config.toml
vocab_size = 2422
norm = "layernorm"
attn_scale = 0.177
lr_mult_down = 3.0
warmup_steps = 200
z_loss = 0.0001
train_tokens = 195900000
Each number is 128 + 32 x the weight over its row's rms, rounded and kept within 0 to 255. Layers, rows and columns count from 0. The size above them is the row's rms in percent of the matrix's.

# layer 8 MLP down (transposed), 1024x256, rms 0.0844, rows 446-459, columns 0-255
size [101 107 109 108 102  93 100  97  87  97 107 105  93 101]
[[138 166 177 171 119 119 151 145 135  71 157  81 115 189 135 128 105 135 139 158 116 149 140 114 139 147  80 147 152 114 168  60 136  97 147 105  85 135 150  99 208  73 126 194 165 129 106 123 160 173  84 106 115 122 171 100 112 141 124 126 109 159  84  86 106 187  93  81 153 109 158  98  90  91 124 204 176  77 108  64 146  77  92 128 178 150  73 105 159 127 143  78 178 117  79 129 126 127 117 157  78 103 121  85 157 128 101 123 131 125 128 131 159 189 112 131 111 121 112  76 137 112  83 156 127 169 120 184  99 160 163  90  96 143 117  84  83 130 130 161 153  98 131 121  95  82 154 122  81 130 117 116 145 138  51  70 115 138 120 127 112 107 176 116 122 152 144 121  46 107 135 139 138 158 150  89 123 172 150 110  83 113  95 145 115 131 112 160 161 108 168 115 179 143 131 151 118 125  80 112 136 157 111 124 113 136 160 124  94 143 173 127 222 176 164 123  90 153 103 180 105 115 106 115 100 174 166  89 176 151 167  81 152 117 139 155  98 184  95  72 199 130 211 148 120 157 120 140 106  93 154  91 142 147 158 123]
 [145 118 117  51 105 127 178 129 172 143 142 107 138 160 122 167 121 159 120 130  97 113 120 118 157 101 134 124 163 107 135  91 139  86  29 133 117 132 161 143 100 123 150 133 183 104 140  95 145 165 136 144 175 122 103 111 137 100 104 139 131 131 114 107  73 107 126 163 157 153 137  79 137 150 170 160  88 129 103 139 196 124 112 155 113 100 128 107 119  99 129  99 172 169 104 126 137  77 138  92 126 117 140 134 145 124 142 106 132 114 180 195  64 108  32 120 198 157 145  81 140 165  62  88 132 142 129  98  94 145 125 137 123  91  82 156 151 134 162 128  98 105 128 145  78 104 165 123 117 203 147 117  92 102 183  48 144 141  89 102 108 153 123 169 133 146 157 128 131 106 108 111 117 141 125  88 124 102 133 143 149 183 117 156 123 167 113 121 154 141 152  29 160 121 116 157  92  80 178  63 154 117 129 170 202 165  87  96 108 110 100 151 180  94 151  94 157 108  81 106 143 165 133 138 198 152 152 176 142 147 148 142 116 110  85  97 118 153  83  79 107 149 233 151 163  98 102 166 125 160  98 119 124  59 120 191]
 [ 61 103 106 125 123 114 141 118 131 110  77 199 126 140 147 142  73  69 145 123 127 126 197 112 160 140 135 149  69 135 148 102 125 153 152 123  87 142 124 144 144 125 151 122  63 110 130 172  98 144 173 127 153 149  99 139 165 134 116 160  75 106 139 153 114 147 144  80 127 146 110 105 109 157 126 137  96  92 153 182  79 136 152 165 121 145 158 110 112 123 130 127 163 149  73 191 135  70  79  88 141 145 103 129 161 101  56 186 158 182  90 185 141  62 137 147 132 115 162 108  45 104 139 126 156 154 136 157 197 135 187 132 174  99 121 172 109 157 182 154  90 120 100 116 120 138 113 104 122 175  72 112 159 109 104 107 138 177 152 169 104 172 114 107 162 207 117 134 183  88 110  99 151  87  73 128  57 126 136  85 181 161 116 109 140 116  93 169 145 118 139 160 102 149 143 163 118 115 128  67 135  99 106 156 133 112  53 130 129  55 106 139 118 115 187 161  89 123 136 151  84 165 163 136 120  90 109 105  75 147 134 180  81 130 157 110 177 196  86 136  84 126 101 119 140 122 112 143 122 160 166 154  83  92 137 169]
 [125 123 164 143 145 165 101 162 143 108 113 185 164 137 153 161 123  90 156  85  78 179  95 143 154 134  87 108 177 133 144 114 111 162 169 153 172 134 165 175 124 135 144 113 125 137 111 132 104  73  81 149 103  97  95 185 114 159 139 108 163 155 189 147 108 121 102 114 128 112  76  97 116  93 153 122 181 105 127 128  67 133 137  80 135 110 140  91  60 191  92 161 123 149  96 155 139 175 144  83 109  83 138 190  78 150 103 112 160  84 152 127  87 121 188  96 166 137 127 141 160  89 138 105 180 154 151 142 118 145 134 157  82 125 116  69  99  83 173 133  91 110 139 139  92 126  93 104 159 148 149 134 136 127 110 120 162 166 108  85 124  97 119 166 170 112 116  86 147  81 165  94  54 127  72 107 102  81 132 155 137 163 135 132 105 105 113  87 176 133 100  87 124 107 123 131 151 121 149 164 126 140 127 147 175 120 119  85 182 152 193  85 166 149 103 182 127 171 180 136 206 143 103 103 134 126 124 175 101 124  88 205 121 161  71 158 151 172 164 117  83 101 110  72 162 104 169  85 152  46  68 173 100 104 139 137]
 [106 133 112 142  50 173 122 169 121 124 105 162 133 130 168 128 191 145  87 111 149 106 124 187 114 118 204  67 196 122 128 111  92 115 175 119 104 114 103 169  68 127 113 183 151 129  92 103 159 191 153  92 175 135 177 144 162 123 124 150 109 119 110 191 209 173 127 189 178 135 107  86 128 149 111  95 101 126  65 128 112 107  84 114 130 125 128 103  99 153 160 110 170 184 127 122 133 166 155 136  71 174 122 136 148 115 143 120 161  98  75 136  42 122 170 147 129 145 118 139  99 109  81 155  64 150 124 118 170 131 115 129 119 121 152 158 114 103 151 154 115 126 169  89  75 103 121  96 162 153 125 116 141  80  95 139 144  92  99 126 126 155 152 137 148 170  90  93  97 107 127 123  78 145  88 175  77  96 103 138 111 143 101 147  99 103 194 168 102 137 181 140 119 138 130 117 128 151  94 130 115 104 141 190 119  65 113 108 180 107 206 144 163 108  89  82 135 141 128 100 144 120 155 132 137 139 148 110 103 109 154 199 149  86 125 113 140 153 164 165 116  55 139  90  65 165 129  30 143 149 110 118 154 100 176 130]
 [111 132 151  47 165  85 179 154 141 155 192 185 156 115 150 150  92 155 111  93  72 148 175 145 138 143 160 106 118 101 130  75 148 140 166 117 113 108 120 105  89  92 154  99 183 105 100 123 124 140 132 122 104 123 176 104 162 114 149 159 115 146 145 112 199 133 174 111 201 113 136 103 145  73 124 118  81 121 116 144 112  94 123 131 143 129 116 100 176  98 134  23 155  96  60 124 151 150 130 103 119 141 174 135 173 100 158 148 163  94 153 145 147 143  95 128 125 161  39 139 150 116 117  78  88 144  99 114 107  97 194 134 123 138  85 130  99 144 136  37 119 117 182 173 206 182 132 118 114 119 125 149 174 109  98 111 138 117 125 147 116 180 141 200 137 128 136 112 116 150 173 163 210  91 118  79 138 164 123 179 129 134 127  93  61 156  87 132 100 117 173 128  67  93 124 127 144  78 120 166 106 136 126  89  92 135 175 139 138 121 137 110 109 127 151 148 133  72 117 129 103  97 101  73 138 135  93 209 137 146 123  79  96 113 154 128 140 166  72 164 140 125 111 126 140 186 107 114 163 141 111  75 149  85 115 169]
 [126  82 140 140 153 120 125 166 138 118 145 131 102 161 126 169 174  89 163 121 122 141 201  83  93 111 162  91 132 103 102 156  54 151 155 124 116 117 123 142 208 104 158 134 126 110 186 105 133 174 168 143 133 166 138 140 180 184 121 143 102 100  99  75  90 117  53 123 146 131 169 107 137 170 144  94 140 153 109 106 140 110 112 146 137 131 166  39 173  70 155 151 103 152 145  93 148  94 153 160 105  86 101  92 116 120 147 111  91 104 131  86 127 204 113  80 129 112 153  75  92 127 104  91 154 112 157 123 136 152 158 133  93 178  98 104 139 109 133 102 138 141  82 154 150 116 151  89 114 136 106 186 135 153  84  98 104 145 136 119 132 103 140 203 148  68  96 105 198 112 102 165  88 131 169 150 155 120 187 135 138  89  86 128 169 124 177  70  80 174 154 142 153 155  97 174 118 117  75 109 143 108 192 109 128 129 152 131  52 130 116 160  94 118 118 163 117  84 148 108 117 113 181 111 117 154 108 121 125 163 107  95  86 113  88  83 190  71 112 110 175  97 165 132  82 122 210 131 176  76  82 143 165 147 156 132]
 [138  70 196 177 101 107 139 144  65 150 160 127 123  69  94 116 134 180 162 184 190  97 122 112  85  99 155 115 159 131  99 109  66  90  78 146 124 118 177 106 115  95 164 113  90 104 159  97 191 180 148 131 132 122 144 152  88  86 112  88 115 123 114  88 155 103 151 139 199 123 151  86 131 112 116 100 134 150 149 158 132 111 155  97 168 103 154 113 152 151 161 126 118 153 154 155 154  64  76 192  65  84 153 174 138 131 175 134 103 139 155 139 155 134  87 136 149 115  24 150 129 124  88  87 120 156 155  99 111 134  97 172 110 170 132 146 129  86  78 102  85 105 141 162 132 127 129 127 143 118  84  73  76  76 102  92 144 163 102 124 158 131 137 124 142 168  87  71 152 152 174 117 116 134 148 104 145  98  80 124 157 120 154 117 119  97 174  83 159 102 132 121 166 129 137 109 140  90 121 154 145 168 137 164 141 146 147 134 137 180 108 106  93  86  72 157 106 136 210 137 134 109 116  94 131 205 112 199 139 108 188 122 115 161 115 173 159 146 116 102 152 128 148  66  78  91  87 130 135 157  98 104 174  79  89 168]
 [104 110  88 103 194 118 164 161 129 148 152 105 175 134 176 137 174 141 113  68 124 108 103 188  61 165 125 119 145 119  89 142 114 154 152  62 167 148 133  98 111 160 166 137 124 156 144 151 161 157 126 180  83 111  97 101  97  74 152 122 100 177 145 193 111 132 139 191 134 122 145 161  76  79 118  88 131 158 171 119  95 111 176 129 167 125 117 104 116 132 114 140 133 139 140 171 125 157 139 162 140 114  80 151 188 114 156  70 169 188 126 109 148 153 127  92 116 109 189 105  96 165 115  73  99  93  66 120 157  77 159 123 138 166  80 174  95 104 112 128 145 110 144 189 165  88 181  87 163 101 131 144  96 107 115  78 145 120 141 101 155 173 155 166  89 126 159  94  96 118 163 106  80 162  93 132  50 137  95 165  84 107  53 111  78 113 129  76 111  98  79  74 149 133 129  92 101 173  82 112 128 112 170 110 131 139 138 126  98 147 103 143 122 112 198 158 151 126 145 105 152 149 115 116 197  75 129 157 121 130 132 165 113 149 173 150 127 129 140 126 142 105  91 131  77 118 137  70 128 139 159 226 166 115 108 147]
 [135  86 191 158 146 145 120 114 144 152 110 125 149  86  91  70  96 151 129 159 138  78 111 159 170  95 112 137 187 110 188 111 100 101  81 115 170 125 147  85 117  59 136 123 127  96 117 108 180  88 151 114 183 127 110 135 133  94 144  86 129 158 145 100  69 100 116 131 152  61 113  70  58 139 110 121 106 121  94 182 100 130 138 120 118 146 173 127 159 156 148 150  93  96 150 175 121 131 114  64 110 170 134 140 109 184 161  96 113 140 187 143  95 153 102 184 154 110 132 114 169  85 164 137  82 173 131 154  86  64  99 187 135 134  79 165 128 143 149 117 126 103  51 127 165 104 132 135 116 199 127 202 114 188  73 139 136 184  66  98 144 129 139 119  96 172  99 123 142 100 155 130 153 183 151 124  90 136 104 119 113 102 111 142 182  37 181 152 107 156  98 113  79 123 144 137 134 103 122 176  83 139 119 104  57 113 120 131 153 154 114 199 123 117 148  86 106 162 165 150 118 110 197 123  85  94  94 153 179 103 126 138 115 138 146  98  94 159 135 109 131 188 144 100 120 121  99 134 172 156 102 149 167 134 142 121]
 [134 149 154 155 176 125  89 120 117 117 105 206  67 122 159 103 132 145 153 129 140 115 137  85  97 107 159 126 158 109 129 119 185  85 124 179  86 165 148 160 177 175  87 123 182 126 155  99  88 122 194 103 149 125 156  90 128 111 120 154 117 118 118 145  95 100 169 169  95 158 143  97 147  66 144 152 182 163 108 176 140 102 113  88 128  93 222 118 173 130 134 144 105  93 125  64  84 125 142 125  67 113  80  75  75 156 139 126  86 112 127 110 119 188  85 191 148 160 129 162  71  78  76  86 179 142 171 150  79 117 133 101 150  94 149  75  99  99 176  84  91 115  99 139  74 137 151 168 117 148 104 130 128 143 141  99 126 121 123  90 131  94 117 114 128 138  73 173 145 122  97  97 109 106 117  78 113 130 136 113  92 132 139 198 141 131 156 127 189 120 143 138 177 202  73 113 151 170 131 162 109 179 116 154  82 147 139 125 137 168 171 153 158 169  91 122 163 113 141 155 161  95 137 105 137 116  72 112 164 151  79  88 106 139 155 158 117 132 143 100 123  90 158 131 207 127 162 149  73 111 134 131 131 150  48 140]
 [147  62 160  98 163 113 118 160 154 168 179 110 162 145 185 137 120 119  81 138  53 151 153 126 100 189 129  67 168 103 101 132 162 115 125 153 111  94  83 153 119 124 150 100 141 124  79 157 182 103 135 161 104 145 144 128 181  90  77 156 129  84 140  95 133 160 180 160 176 102 136 121 117  73 126 142 116 108  77 113 150 119 170 123  70 150 121 152 107 183  72 132 116 133 112 163 111 154 124 150  31 137 137  67 113  84 166 124  74 133  96 138 124 179 128 131 142 121 162  85 115 152 107 127 118  97 155 137 167 144  96  91 143 156 152 137 132 145  68  98 170 137 105 174 108 161 153 128 165 148 102 139 119 101  64  93  85 112 182 123 145 134 113 128 146 175 133 102 186 157 111 162  96 149 162 147 109 127 129 121 138 113  97 152 137 147 117 107 143 125 145 135 126 207 155 135 150 204 125 154 106 100 145 121  94  40 137 133 149  71 101  47 142  93 110  96  73  82 115 175 129 170  79 136 136 111  83 169 126 141 126 136 149 141 109 128 180  80  79 149  18 159  99 170 154 143 187 132 170 140 119 143 122 155 154 115]
 [139 110 127 154 162 138 128 118 139 152  84 120  84 128 161  58 137 120 151  83 151 128 161 134 189 144 154 119  66 145 157 132 126 120  80 138 139 185  92 156  83 145 149 132 101 119 119 129 177 144 113  90 129 104 111 126 109 148  66 125 121 103 107 105 124  74 158 106  93 114 147 191 138  98  81  46  95 181 149 153 124 103  99 131 121 177 177  79 129 138 154 124 112 146 132 119 152  95 108  91 179 151 160 135 132 167 155 143 110  94 116  92 169 150 150 122  99 100 136 104  86 130 110 136 149 138 122 102 147  51 100 144 132 119 202 104 108 161 172 157  76 136 174 184 112 161 128 106  82 139 135  98 154 155 103 113 145 147 175 124 161 102 153  84  81 143 149 168 116 134  62 101  41  79 159 168 163 113  93  94 151 196 136 138 114 111  86  57 141 138 148 193 139  53 228 170 109 138 160 118  93 154 134 167 125 213 167 180 154 130 153 146 154 116  71 100 126 140 113 140 127 127 145 163 140 127 104 167 100 132 126 126  97 139 126 123 155 125  64 113 177  93 147 146 144  44 166 168 123 122 122  92 163 139  83 159]
 [115 132  99 161 140 108 192 161 142 143 102 129 120 117 105  91 105  72 151 106  86 223  81 183 121 151 158 181 141 204 181 159 137 112 170 107 108 101 100 136 165  77  99 112 116  82  72 160 113 128  91 156  79 152  95 145 138 140 106 164  90  97  97  97 129 164 165 128  86 180 124  91 127 100  93 180 136 104 116 102 142 134 169 137  89 135 131  54 150  87  91  81 134 169  92 136 128 105 153  89 142 129 134 133 151 144 118  65 157 110 126 138 124 134  95 142 149 159 151 175 156 104 128 142 109 186 112 188 114 104 139 101 144 162  73 215 140 161 117  87 120 123  83 135 110  72 139 154 104  48  95 171 138 112 120 124 129 115  97 131 165 159  66 164 117 126  90 117 140 153 126 136 140 100 111 136 109 144  86 171 153 137  87 163 159 122  92 185 120  99 179 122 159 135  87 146 134  86 157 160 174 145 125 109 133 132  92 138 121 190  80 159 115 117 163  85 140 225  76 149  81 143 109 140 135 190  99 154 131 152  90  74 149 130 166 131 157 176 154 109  96 143 156  96 149  92 114 113  98 130 112 174 144 158  89  67]]
# layer 8 MLP up, 1024x256, rms 0.11, rows 447-459, columns 0-255
size [106 102 103 105  99  96  96  88 102 105 104  95 104]
[[127  84 140 170  74 209 146 120  83  70 143 153  96 126 112 130 153 153 144  65 184  53 137 129 127 101 132  87 151  75 111  99 167  92 158 145  97 138  80 156  92 136 126  94 147 106 131 132 153 119 177 142 152 116 140 134 129 125  95 107 112 124 110  65 131 156 114  91 121  83 144  95 106  99 131 179 123  99 146 153 177 135 147 100 120 119 137 186 136  95 169 139  94 207 132  96 150  74 129 148 114  86 134  56 106  91 114 186 181 140 192 143  73 164  95 143 183 127 169  68 108  85 155 142 109  99 145 141 103 129 172  98 135 166 164 155 152 130 150 126  80 107 120  58  50 111 113 188  91 166 160 127  68 165 193  47 152 156 148 115 146 134 131 146 179 117 155  79 165 111 105 122 133 103 110 152 157 139 174 116 164 108 196 113 128 164 140 118 104 158 151 128 108 182 127 142 109 103 150  97  99 105 159 163  98  63 153 155  56 127  71 111 125 147 105 143 114 130  98 148 134 153 125 103 167 114 147 117 162 174  84  81 158 146 154 113 151 162 125 126  95 194 122 154 123 100 182 128 143 126 118 139 126 116 170 141]
 [141 103 133  88 114  98 111 162 164 142 122 154 102 158  70 113 133 175 146 151 131  57  58 124 114 101  86  95  77 113 110 154 124 147  84 122 181 125 152 123  76 136 145 125 140 157 132 117 150 103 173 125  88 101 233 158 102 108 149 134 129 135 153 160  88 137 115 127 100 128 136 116 132 146 144 119 111  98 170  51 110 157 126 126 158 127 171 102 125 118  72 126 114 100 132 149 115 157 132 156 131 130 125 140 143 125 114 111 107 160 139 164 150 160 126 123 109 128 157 117 130 147 170 122  82 135 139 177 122 101 187 184 145 125 111 154  94 119 152 105 163 136 164 123 122  73 164 171 111 155 181 141 129 185 142 125 113 153 175 151 128 162 116 104 133  77 150 108 134 130 106  83 143  88 216  82 119 177 185 193 109 114 166 110 116 152  92  72 159 114 127 121  49 124 116 154  98 157 100 108 143  90 152 127 135 149 122 116 119 122 144 145 102 174  99  87 181 116 145 188 196 192  54 107 149 119  41 112 167 138 144 153 144  90  22 151  85 130 104 186 163 104 173 122 119 110 105 102  54 165  67  61 142 125 142 102]
 [169 104 107 140 137 108 103  96  83 111 111  91  95 209 162 112 132 125  84 102 102  89 111 132  81 144 166 152 141  64 129 169 114 148 131  99 181  90 131 159 138 179 138 156 131 112  83 156 126 101  75 146 107  80 137 145 151 125 105  65 156  93 155 112 116 173 111 108 140 134 172  99 116 119 193  85 128 131 115 103 121 115 108  77 166  73  80  86 119  99 114 118 203  51 135 128 131 157  58 174 155 145 192 157 143 138 157  98 117 157 115 100 167 140 135 125 158 110 126 101 105 148 181 123 123  66 193 123 144 132 149 136 135 165 117 137 145 144 116 168  90  99 147 161  73 103  86 155 118 126 161 172  76 152 148 144  82 152 127 157  76 103 106 134  75 157  82 118 159 150 113 133 142 169 129 174 110 197  72 184 129 112 121 149 126 149 120 147 118 156 123 102 124  84 105 160  88 107 101 129 178 138 118 128 142 199 107 121  92 123 134 142 130 136 234 128  89 153  68 174 206 201 143 128  97 119 177 109 183 128 130 110 136 128  62 118 137 119 128 164 140 139 157 153 123 126 117 132  65 165 141 147  91 175 133  75]
 [ 74 142  90 148 169  86 112 139 129 109 144 146 133 179 143 145 123 144 147 172 188 137 201 142 121 137 122 172 139 140 152 221 138 116 161 147 144 132 125 142  74 156  78 169  85  96 198 140 104 125 103 129 103 103 133 147 111 148 137 106 121 130 139 124 154 136 114 142 174 163 107  95 116 111 121 115 110 133 176 138 175 151 131 150 115 185 162 100  63  96 130  60 140 117 177 129 137  71 120 121 189 131 140 132  33  89 119 135 144 144 108 110 141 132  93  94 165 122 100 116 142  99 172 133 156 195 115 111 116 103  97  98 104 122 145 129 118 105 159  65 144 162  52 128 161 107 132 120 109 130  47  99 148 178 158 117 144 128  82  80 119 104 177  94 125 195 178  65  68 170 104 114 174 131 114 119 165 132 143  39 162  68 177 127 137 144 112 134 192 146 105  46  69 119 148 113 131 170 119 115 129 118 129 172 183 136 177 127 115 147  85 111 118 130  98  76 146 112 105 138  53 112 125 167 113 138 139  99 100 137 119 137 125 155 129 160 105 136 186 129 134 173  76  83 122  98 171 139 121 140  89 104 136 134 170  77]
 [112 113 103 122  94 135 112 146 104 149 126 129  67 113 139  91 115 127  87 136 143 130 172 125 110 150  86 132 153 117 180 145  69 134 115 155 117 150  68 141 133 167 145 171  82 139 112 111 150 160 165  99 105 143  98  78 135 122 112 142  86  81  69 114 142 138 123 128 142  92 151  62 150 193 146 119 114 128 153  84 126 130 155 106 147 163 134 146 113  55  27 114 150 174 144 169 158 152 119  80  98 136 137 118 141 147 156 108 171 218  94 117 140 103 143  96 105 139 121 156  95 144 169 172 144 120 109 138 154 154  94 116 117 106 108 118  85 164 172 114  77  83 131  63  83 144 176  30 109  91  93 140 121 151 107 154 147 131 116 160 134 143 142 152 178 152 138 119 100 137 133 154 115 112 109 181 127 136  85 119 124 141  66 121 159  92 233 169 106 107 118 142 130 111 151 172 122 115 163  95 156 151  84 203 180 125 107 133 144 124 170 119 118 106 114 153 183 152 131 128  91 107  78 106 124 127 133  96 121 189 161 167 144  67 169 135 151  51 140  76  84 156 143 143  83 164 223 142 135 151  82 171 113 127 167 169]
 [206 100 139  54  99 114 125 119 106 115 113 124 137 140  90 122 133 108 115 126 129 108 111 133 178 117 144 102  85 153 103 111 122 135 100 142  84  65 179 127 173 153 131 175  67  66 123 166 119  93 101 182  66 146 105 102 101 177  77 113 190 137 142 165 158 130  81 146 134 141 169 157 123 171  99 152 148  57 126 116 114 137  87 129 181 135 145 173 101 220  71 132  82 105 162 152 117 128 141  60 163 153 171 102 127 116 131 151 132  97 129 110 123  92 130 129 152 178 130 104 197 105 165 152 115 108  75 132 165  66 158 173 134 123 116 143 138 136 100 170 220  73 123 205  42  93  87  88 112 116 186 119 109 168 152 100 103 141 101  92  94  67 190 107 100 147  78 117 112 117 141 153 124 137 105 178  88 138 184 136 103 140 135  90 139 122 104 124 112 150 130 130 177 103 121 114 168 129 141 160 128 150 138 142 111 176 173 144 115 176 160  95  93  75 187  77 148 127 114 162 143 125 139  99 134 122 145 106 125 123 146 136 135 126 141 155 131 146 120 121  83 153 153  87 174 173 137 105  74 121 179  90 146 134 164 142]
 [131 120 118 134 127 128 124 100 123 127 155 118  88  98 149  91 129 122 182 159 137 154  39  93  83 143 139 136 148  67 195 130  94 173 133 147 150 156 176 119 139 165 165 150 141 114 134 145 150 178 128 121 177  90 104 200 179 149 149  87  73 122 114 151 134 139 161 130 122 148 104  84 200 172 129  56 139 129 198 156  89 104  67 141 130 163 180 139  98 146 117 163  68 114 113 132 177  65 123 120  55  99 125 129  74 122 122 161  97 127 122  81 143 178 199  87 103 130 116  86 184  54 166  96 122  90  90  79 142 183  73 157 118 245  91 125 143 140 121 110 137  96 112 108 137 144 157 134 134 109 116 183 158 122 123 141 128 100 148 131 115 173 112 109 153 125  66 140 127 175  59  98 123 101 147 156 165 166 142 149 103 132  83 171 157 151 111 126  98 116  85  87 166 120 125 127 116 115 135 185 151 160 169  82 127 111 112 160 160 148  93  60 126 169  77 150 156 116 115 190 124 119 146 129 145 136 126 119 163  97 144 101 149  88 147 107 119  86 109 136 141 181 130 106 104 119  83 155 150 136 116 124  87 135 142 139]
 [127 140 144 125  91 190 106 124 132 175 118 131 119 175 169 126 167  90 152 146 139 149 147 139  82 137 143 127  78 164 153  68 101 146 116 158 181  85 160  67 131 112 121 159 120  96 168 140 148 104 169  99 126 136 136 160 154 104 101 102 145 164 116 143 167 141 154 142 172 148 179 171 143 121 117  97  90 166 147 136  97 146 101 104 118 127 144 158 164  90 114 162  58 136 135  94 129 125 149 127 133 106  86 143 138  74  92 117  84 146 181  87 157 120  96 127 114 147  46  99 102 103 122  98 118 129 146 189 104 160 128 121  62 206  92 134  87 112 119 180 103  75 127 172 180 141 102 150 101 111  93  99 154 108 173  87 125 197 152 176  64 167  77  98 201  86 101  93 160 173 140 128 154  63 128 148 167 102 150 123 111  70 150 114 160 144  54 133 122 144 115  92 232 187 106 102 143 107  62 112 156 139 140 123  92 133 158 141 151 120 131 160 143 122 110 177  85 153 104 124 131 134 109 126  98 122 153 109 145 121  77 123 133  98  83 169 120 152  75 195 145 170 148 127 131  95  99 121 105 149 180  65 119 184 128 123]
 [123 142 154 145 153 156 111 138  90 103  53 161 170  42 193 103 132 120 119 157 219 116  93 101 137  55  96 105 126 135 148 105 150 139 147  72 153 130  90 171 137 129  89 152  98 167 122  92 148 132 202  73 163 150  83 179 124 168 151 103  77  89 152 142 100 140  73 136 107 143 121  81 116  96 104 134 105 109 106  99  95 123 101 182 101 122 150 143 136 128 168 135 106 127  84 117  65 146 154 149 136 146 129 161 109  92 141 116 113 152 170 125 109 174 164 188 108  58 128 144 141 106 139 103 167 174 166 141  94 144 141 122 109 136 116  79 136 128 165 152 122  84 118 157  59 117 159 192  93 144 102 145  84 164  65 136 128 141 120 155  83 108 147 158 211 111 136 136 174 100 118  72 143 178 107 120 159 119 110  47 154 183 143 147 112  98 117 140 137 148  67 129 142 111 126 118 110 154 121 130 113  67 123  95  72 152 168 113 170 199 108 146 123 161  83 122 165 141 162 111 160 181 109 136 156 130 113  74 148 124 143 105  99 113 155 122 149 129 136 111  86  81 165 145 150 178 105 172 180 125 154  82 146 141 111  66]
 [137  99 146  90  72 136 169 202 153 155 131 152  68 121 118 131 110 141 107 177 143 151  82  69 189 105 166  98  98 138 183 108 166 137 157 125 184 132 112 129 140 158 146 173 144 145 123 111 108 131  99 103 161 120 173 172 133 109 117 161  83  72 124 171 131 139 134 138 189  61  84 135 153 141 185  95 146 118 108 173 134  75 137  98 139 107  77 121 136  76 140 134 116 122 127 208 115 105 146 126  80 118 143 175 163 126 151 176 160 117 134 172  98  93 124 130 173 123  87  61 162  60 149 162 112 176 173 118 130 138 145 133 165 121 134 111  80 110 113 101 114 113 159 144 126 192 124 155  95  80 127 108 125  93 111 150 122 118  65 146 103  90 133  49 161  98  90 138 123 103 108 123 182  86 128 157 137 190 124 138 181  78 197  92 131  98 113  82 178 147 107  93 173 150 140 145 178 146 150  90 163 118 121 155 117 166 109 181  64 139 150 124 123 149 133  82 121 118  99 125 120  96 149 114 117 175 171  88 180 149 172  94 109 105 119 150 119  90 133 103 141  78  66 144 152 167 126  90  69 131  91 109  60 140  97 102]
 [108 148 105 158  92  93 106 136 166  96  78 130 114  95 138  79 121  95 120 170 141 115 132 127 118 134 100  87 141 130 171 107 121 172 161 152 138 142 144 121 108 169 122 113 155 106  82 167 156 151 140 155 246 115 107  96 181 155 174 144 110 117  77 111 150 106  48 123 101  99  71  85 145 122 184 101 125  75 126  78  92 123 107 148 168  62 155 107 144 160 148 146 161 125 102 144 117 179 129 172 132 127 119 160 107 106 167  99  99 101 130  64 169 142  93 166 121 148  86 120 155 111 136 122  44 177 131 136  99 208 137 135 106 184 119 110 183 101 111 102 153 105 133 153 104  56 106 141 163 131  83 116 124 140 156 141  93 127 164 158 139 112 151 109 149 132 162  87  99 103  97 114 163  75 148 225 110  97 122 131 199 146  97  69 115 127 131 140 185 139 104 109 120 137 116 132 115 117  96 192 162 105 153  85 154 152 139 140 192  73 145 104 190 144 148  66 149 124 113 173 158 159 142  91 171 120  88 157 148  82 155 160  63 132 171 133  94 139 170 128 111 180 141  94  99 153 101 131 158 117 154 156  86 139 127 103]
 [119 162 126  91 123 113 131 118 119 130 124 117 163 114 159 134 143  52 146 141  87 108 127 186 114  87  94 159 120  68  88 140 172  90 140 172 119 111 145 183 140 145 168 149 180 167 127 162 115 102 153 195 113 149 148 120 148  76 133 118  60  68 133 101 109 171 137 108 105 160 163 104 115 189 103 161  92 142 169  88  96  73 193 178  91 120  94 144 117 111 112  87 197 123  56  78 167 148 114 208  99 100  90 154 139 134 139  96 177 129  94  96 160 151 145 120 143 174 126 242 131  99  96  96 200  98 113  90 137 119 149 174  95 127 135 156 167 108 144 126 137 135 145 125  65  88  70 140  93 129 145 138 127 108 144 190 173  92 132 140 158  95 139 153 143 139 144 115 137  81 143 106 144 170 114  72 121 131 124 131 156 154 117 168 113 132 107  75 118 107 157 131 175 101 110  83 156 151 101 157 119 193 122 102 113 142 147  80 128 179  71  77 145 114 144 123 120 117  93 124 119 137 142 140 189  61 165 125 126  76 108  96 160 124  78 135 115 145 118  87  68 118 146 116 154 186 112 171 136  83 147 137 102 103 159 131]
 [190  99 114  88 104 136 169 129 124 146 113 115 105 133 167 138 235  96  87  97  97 139 100 174 136 123  99 112 144  89  76 130 147 160 142 111 102 142 139 175 137 158 108 151 128 100 130 129 103 150 132 177  71  93 148 167 130 130 144 141 126 130  89 148 130 182 112 160 103 164 147  72 146 134 141 144 103 135 100 151  57 107 185 129 100 134 154 123  99 143 128 118 136 173 100 172 162 159 128 128 177  92 112  80 136 149  94  61  57 171  87 101 107 115 109 118 141  93  98  71 205 179 127 132 154 131 148 118  72  79 104 158 102 104 161 148 107 146 134 130 161 166 149 159  85 139 159 140  61 118  83 107  94 162 147 171 162  86 118  99 150  96 109  81 153 189 138 122 185 158  84 114  71 140 106 124  89 160 139 190 174 183 169 110  80 139  93 102 130 129 110 130 128 129 132 126 126 140 135 112 110 151 133  23 127 128 103 147 126 158 128 123 108 170 173 110 181  81 107 138 117 171 173  98 118 161 161 130  99 151 110 103  78 150 128 113 100 106 148 118 140  79 151  86 202 224 121 139 111 171 108  83  86 168 126 113]]